{
  "hidden_size": 128,
  "head_dim": 32,
  "vocab_size": 2048,
  "norm_eps": 1e-05,
  "positions": "learned",
  "attn_scale": 0.177,
  "init_std_o": 0.00833,
  "init_std_up": 0.0442,
  "init_std_down": 0.00833,
  "beta1": 0.9,
  "beta2": 0.95,
  "weight_decay": 0.029,
  "schedule": "wsd",
  "decay_fraction": 0.611,
  "batch_tokens": 8192
}
Each number is 500 + 25 x the weight over its row's rms, rounded and kept within 0 to 999. Layers, rows and columns count from 0. Numbers have three digits each. The size before them is the row's rms in percent of the matrix's.

# down: layer 6 MLP down (transposed), 512x128, rms 0.155, rows 373-419, columns 64-127
# up: layer 6 MLP up, 512x128, rms 0.163, rows 374-419, columns 64-127
down373 114:509466509491510474493495541536534539519490499501488514452533552534486540553482481509493532529506510507517482510521559471475499497469473517455485470467496494520486503501475500526486482503492479
up374 101:522490468462491537485463491485495476529479492475473535511500515472480452509502481496513541475534473524513462474490486491508479502491502520490500520486496523491478515511561494500524515505496508
down374 109:490448491570536494487474518526503514440518445494486450521502460509504514501543495488502520504530497503493512513498494516509498477528507453473474496501461532489500505474462524506493472514509510
up375 098:444500495508506489514479500501508544542490503492508469469511474490503489494486468505530581458517555489481465505497515517529472546518500506499497470494495511449490522489519520514503468505531499
down375 097:497449530510535481527484532460488535482500500468514479494527501485474451507518469498503478502497481522491524475498482447454513508508515491509513501550508542530505506529507478531515491531478507
up376 102:474528515484524490507531501507485517541473515498466473517554519474505470456510489482457501473478506494482495500511504456503521501520499512500523485515504494492558507495520466537458519539549485
down376 102:450531524510522517529516520539511505490517537566525502514487472492506499496511510489467467509508514509497493504486461472546492487521500518509494467478500492496462508514486514503478522525460465
up377 095:500503495524517481441526502472519496531516494500503480501528506484525481509510506533487518517472495514413512476512513480521488506515541505484571530494491514484493476471531523490532497501494521
down377 101:470508508528522526515476491527481496521491486467426462497509498494502509538520464501512505495523511506464481488485498526519534492528464523479506547531471455505459500506491502526491503531558533
up378 097:496484447510592488480540529541491460516502470459506478459514450483516505472486514491474502460479519498481489496538546492523536546474505522493514482476523500489539509512543509501546526509512496
down378 093:476528506487472479513468494494464493505501506498480509503533530532521488520550486506532515469486506467548555500485516502540528480488487504513472516499534465517503475480465521517457513476472486
up379 102:531461503496505568504508530466501453482496504460519486457474478510479493494493558499510530518480507534482495480505514471503479470481472446499537501513538504524512495489493459466537468498500510
down379 098:526510483520469441502501487450500537499486464516537538536502527493522490489527512493541452504533495443475508529470502518488554573538469522487478523468516549509509493482473511512495510502480471
up380 108:529504513473518492511524517543506515565475472487487494477562458491515505507492483507455483513477521505461555459470517493503505496497513471489561504500447508508528504526485497550481507512556487
down380 103:476487477496497517512522516525469483484500481529490471508479545529500503460510483500515530505514524493499516513462534512449489481499534479496507471528496480464499515492518538552542523542454452
up381 099:505514445510501499500532501526492497494501523475557485426533497519484514443496535490495487508430536512478520442494492480503516497506510494488560489505484518493518468523540464509510511509520495
down381 091:470480522483473525488516471493460507480515499561458494528502502505478518528517493512505494490508497504499498563475489509500456499511523512529448467476504479482502529485490486492491466506453470
up382 105:491489487506487522532480494517524510527483508451520483490488491485531482481488472548511491513514550450483495522476502494517485482486563461499468520514530496460473473525522473498471478497472545
down382 102:539509502502520527455502485538500532522474529514521517483494498523481501514488464504490481500469481509487494481490517502506558528491461478511508527531522555505464509464510478492501509513504467
up383 110:522456499455510462525542493542504521511499511525471506522499500482539477507493512511422504475533496481514529482498502451452506452509489452498537482491453526523531524502481472520493527491547465
down383 098:507569475510508488473503493474513485483531473469531523491487498510506536485490498508520523495534446518479537484458500445495498528505512464502528501550471461573500509506482521517475504520490502
up384 093:474514503526503540503526500516502572483524443532500468474549538498530495523502483490475477469488509475497505502487484462474503492524493505460517527481494510490533495549469522527519513529538524
down384 085:541494499489497472518468501465512475462513519503501544498533521481541490484499473505509500514503484493471485504478486508469508533523568504463484462510515495566502513523513503480496472495487470
up385 098:496471469475532485534525535526460489516498522466493515475529470535544489505562525492487457484460514507469475461481481486517502479511511498497481504495484502531512513533491469505472503517549521
down385 098:514499495468447527488482431487490508482505498485539477487475520534478460476474474487466551495512494500490504535491508512496505511535474487502462492499524507501512457482480499501512563463476474
up386 103:483511488520524455467537490509478521534521507491527515444501485491539474502501492481522495524524436560463499521524563490496469475515492504502549476497462480512497526485509515493519463497465476
down386 099:506474488551510506521517495478449505478476489487508476499468517440469548527505537514493492534475502508514448483487484545516542496523517480484520517495506490494519500519487498520502525526552499
up387 096:530527518495519503525495517508446507499518493515546476484524536486515489461451492507490496493471540470500512496452481448464497513495473528488545509500514529510537524496508492484481471527476537
down387 091:506537507468483480500521500504450505519499531486464499484490506480500484514528537497530533514535455476493519524498508582542534491519503536519498490514486479468554519482496503464469496478474538
up388 099:533479507506539560525505483449481485509484499503537489513468521482527510507499516509471511456482504501482482506478482504503509522471563509496549476547486479499508494521475440496484505510556518
down388 099:496521507478439467509483513512534486488529531490452467519529528545528494498550513514529482520539451491486547522507499507496530492488531507507480507508515510528493490533477543533475492528511443
up389 098:444468532476494491470526517510496538527499471492482512565478472470473490513475497509482466430500489496516480540480522506492512516526489511466526531491501459487530502512472524538546483503502500
down389 104:509492461483485508505514487520502490468509455504510485493503501509456503503539488525528482470543475493505474501552469522512442487513499538531476483488508522535464505517504486461502455484457479
up390 095:509498507523533506526511495431486494459490492532541479511500506491502501518503513499494506464463548527526524520522517520483502527464499499476486495545532481498526485523511499520533515534535486
down390 099:500497488503476489510466493545521507522520518556458483512526486499521473487507501502513498544513469519494484507514502477558451488521505452514531495475470499511451505490479456506457502522469505
up391 105:493520514508470538496514499529484505539517489523518492485504528524517473501536537489481523452445501470479528454496497490478522534513491519465507510483447529488580502520490485518503429559465511
down391 112:489523490499497486495480495524488526543546504506559484499481495515487501483486472484503473483437524515477462478481520513506500533491529480461490529474469494485524532515469497519487477496530479
up392 082:501499503502480571522471498474507534503458512535490547485470519464546496517519557484474487467547466476496523495482548509448538517540500464501498496482526483487513484491520499506527519496511489
down392 082:487532511469500477495547551502493530488495544493510476488500489502497508513477495478502470490477458552519489487460499506515467475505461470567504553486481436465505511525524508506494502535501524
up393 097:503490510527506526504504479492501489482514501495490470500490517506528485489489506492499469478496513513527497452496544450486443508453539447518516513481448514476533473524491495499503523485488494
down393 098:523474465513505544495515487523528505470511500521517506462480482494470525463516483483492476492520493481485487475518487501475505453504480506505459545486518563525531482477458536470475504511515527
up394 093:521511466546508503492445473496494486505503501463516515478465440489512508486503508497537509541510499482540523522488507504504507519492456466476498509543522497522479474514486469498475512538488520
down394 103:519480571473486527507500476497540513492517501565490497482512516506534545493530522510470457433462463519509462501508508474499469478495521533491542494512491497475504507494457556471525476516512502
up395 101:505517472464501467440512469527491523516562499518529472501534505490536508531494502480483509494450486553481543480478497470490469484516512490483531537485506495528539457464512498487484511503519497
down395 097:501509504464470519526503477495494461494472525485477546456498531530519517524511518504490481514537473486484484439513517528490536539488487497486484526510483534484487484500476520505550473524523533
up396 114:444515512494487518470463533552457542504512495541451499461498536477565491490516507488477491482488477542481484477489519488506504522503485522491547518523480500477500496495516506515486464518489556
down396 115:509503510489524514523515466503466492497500534498534527539512475507462506451513537503471514477484510506471504515539514528518496488482533475523508490526490475487513537490479494502512495475525474
up397 100:490502492496470476492487516534462503475522501547514508490542517490523474473470468499509472517483508556514534480500542491514492467502504521497549453492483484487488432498519517547504500501499492
down397 100:536504501523520498523489496491474452548477537457499519521529495496499533522538510514480480455452505532499489473473530510554501498489520509508494501490471489555468498509505520480456458506507475
up398 089:459504458527538495508480488513456519484539472466521520476495481440477476464495533501497480535520507537542510447483524484462541528456548467494507520504538479510480461475495482498516504496510504
down398 086:539503478509509494540490483430530476523553493534474486488485530495477523513489483513518454467491528455535511554494453496506451473510506552463536465504504484484516480511498485506503505529494535
up399 109:460498518449479532525527507479490507560495501497499472544515512504505484503526520505447457453478488465499511519496474519480508498539528497493517500494514517507493475548503501505490501516514538
down399 108:521502509481540500487520546488494496493497478492480471496498523493486506469474510486484476487496480505528482511470506506512518597537470503452534537481503523478485485491541471480498503504489519
up400 086:497477510560525560506493506482513499508489495495546442470567497500495515542459478512531487471536550475495471466493552468516495516515529472484478516501480519522464484530513501499521480492481494
down400 086:519498515505488497489476461485485502513499457517490548469477491455541486528536466493477462476496463504509485508504510513515496476512498504484458506491500509475501496480487512506505516520528527
up401 105:514536483465537472505495538545479496481528475457511525439484492521524489499484497479503504520483502576524531520515477513503463481515463490479517543534534489532493490517482510512551455498497500
down401 114:465503478509487512530519426489485485513478462519500496500516511513512504507471481487491505539529498488500511507447512450501497538506543549486546475480485471472510511478496479506533452503477527
up402 090:524493491499539461513490542484491532537522484541563539460492508500500480508533548501512468523466502486500501438480530485518496532506524466490522463474510490482522460492530482520533464503498471
down402 094:501525499491485491512476465558452455494511478496425503473484520537512554537548494502504506437496535486496525526508476492538518536499509544487493505525478485529487500560506530470512502453496536
up403 110:517502485515501554499472476467530482491557510531521476489484490507521483498527496495505543475506503484499495461479534468468451522501532511481548489528500504492512477459522457513515438553482517
down403 118:476528500474474491531481479540461526515515488527492514484511518483545547551471451517460501453528478490538505517484525501516500494475526468504456500491513511509525511530480493493464504494449532
up404 107:498463529487485525522515546510492482510489479464485481491535511510497467531471493491513530502460507541494543463479501429495471474490481489492556506499481503503474505522460493534536521496501522
down404 110:468537471534511511474500504476484553516475498476436493523522487512488499478499502500492473442548494537506507544447552484486463524515516508501526462505491486495500514511504472531522453479472500
up405 097:490477529472552492501490527524509471550498486502515480452550499512495462526502544485505505520474507493458502504471498492502521488508528501491523485522510511532519481547513539561486507511535566
down405 094:488524496498503484507510469496485487475490501508489477540491539500536446496478475493496539530528518495493540531463525518504484465478521475518496490531461517529523492516495469488504527484507464
up406 108:507507481499496496456511516511480532472543503504514483479492486508498482552450485529505493476544540508508525519478481505449505447520489510497536482487482454528501481515484489538568475495495476
down406 102:491515515540474486479513509478480515465492533513496503508464491513524475470465511504514497502469490526489454527496501491525469487483500508480487500469464481504519548509529507461450457510493474
up407 095:515482548504511540494489483464499478480511496458516516495490511457511490515476615484465528470489498516479485477482505505495502516523504535502521473489492515534501514513515489485476493523514536
down407 095:502531492452516521517499484500498525501488501551511462518506496517518505506495447517537487489508490491534568496504470496484482503504492543484491531530509479501482501530494559474482491477483461
up408 095:489437495460485527508522513458481496482481518516500501474575487515525511504466517482530481531501531488465526441494499496506520506492518509490494492533514509484505486507517498525495512517498468
down408 095:487486474506565516490543505513468482446516526488513470520476544501487483462464492504466531504481489509485473480473557501484460460491515506496512456473515489505509514542502488491513481526484476
up409 112:476498496510542479494480481469518459496527530487497475486493479487485463470500555490486500510540522473542480512500524481488485476498505528504521468542518460500478512472545506512496525499464492
down409 118:527492433526552509515514497487481462485492489487519508462486481477483467502495470495506523527460508513455477510474535536475499503510504475518527524521497544488496469508505455487450549507504506
up410 084:496527451532546484471477484540520533516544511511531490442521492483524511483497520457533511506528515536520465516536490505514496487530506480446482491536476493499490510518506498532477498517517454
down410 087:527512504520468528513498495444505452491464560468524519549482508502480470535517491478525507532530495446517459512506530491515540500530507524516462494472484503533471519486501523543456521470519486
up411 095:488486515519505472493473482518508481491479492503580448518517512461522480503452468512501501484475493522508522531544503515483473482469503476491516475535439478448501489500509495514486551488543464
down411 089:481495509488484531501474477535472459456514502472481515481474455515502509495503512498465503518489488470495512488485512456529489501487514472499471547508504502473491499460521565522503456505501456
up412 097:518519492503527524522518466469450473499534459506489516504461505497498468515519521489521484529462524529488496477515507481476448538503516482495498486500510505510538530529485461544507499499482497
down412 095:489514534502492472493539493503502513533484515481489510500498459532558526510518467487533547528532502499514566546516446523468503494462458511481500478473505506469445485524494506524497500496517510
up413 101:513488522520496538471495521517484515531458460508516504501482528481504506561452503513501498423468469527485487531504516468469530481524516501490535497463474499478508493494480488495511494504547498
down413 100:474473490497488519500487475528552515467495505496490504528478479455509497474467512491466535521513514540475485464518517487533528487480489456525536453505506480525529472486511475506479522541501468
up414 115:484494509485510535520473510478531525554470496490488490507474505491501487525473491515475497498565489470436473495517491497508513498535515480487487503500531537506453460532536518508547486511531534
down414 107:504551474525460486461507481519536518517492523462482486485531486477499463482491527499491468564501477510531453522470548545516511518524507500513513510482456495548466497467504528488517503494473521
up415 108:510486510517544524521464538506497521499547524491549490483492513469504489536473542499490548493482545492471497483501494478438446458511475499498504494513482518517489497500488500547492455493520557
down415 106:491532510506482494518510537495508495500487482491539511490511496510448438493511462503538520468486483520494506521533470512535501560524463507497502481531540507516551476510454495507494438522490474
up416 106:517526476508548475483504492469506520520505449493533485536455484482482464509519530513489516524506485471525516470499517463504476526490522520488500492559514429512474511503510509538518531504496457
down416 101:505475453518549461484485487445513498527470487504475505488517508558528542501486487501502463536486524498471490506527487504490486534525517516501517509428496558550528535505503504524500521511497506
up417 100:495491521530532528459517477468523513488555483477502501516475501442495504500496507503485515483497524535519482503519520543490449519465501489488510494498487503519501506513459439484461502517524534
down417 099:527474555490480502509504463501486486470475525523484505518513483507497476503522502497518545526520487523475540467470521496500524452521502555502464527476483535467500498456520519457563519512491486
up418 101:486497509512470551510473512492492506497488489431522514496494484448476469486492531508529502493499483534504492516499537506451475504501504513487578481505422506523488491531514481524500476507490519
down418 103:535512490488491521513495505462509486500506484530511481503490489517499536480500493506488502506537489479486547495516474507513480534491480518517494500511491483506537536469488566527486540493454483
up419 095:471469546507510493460496471541462530544468484446492514529537479468538518540485462486500546500503480557478494487508545538531511508558514455479509505517488504489468554528457497511493494496537446
down419 088:484506487503464496506452511503549519474498454496520520482465514475462532507495497505521478502527471500515497442482510489458547503455515483521492532462554515553520542456511501494496515480487497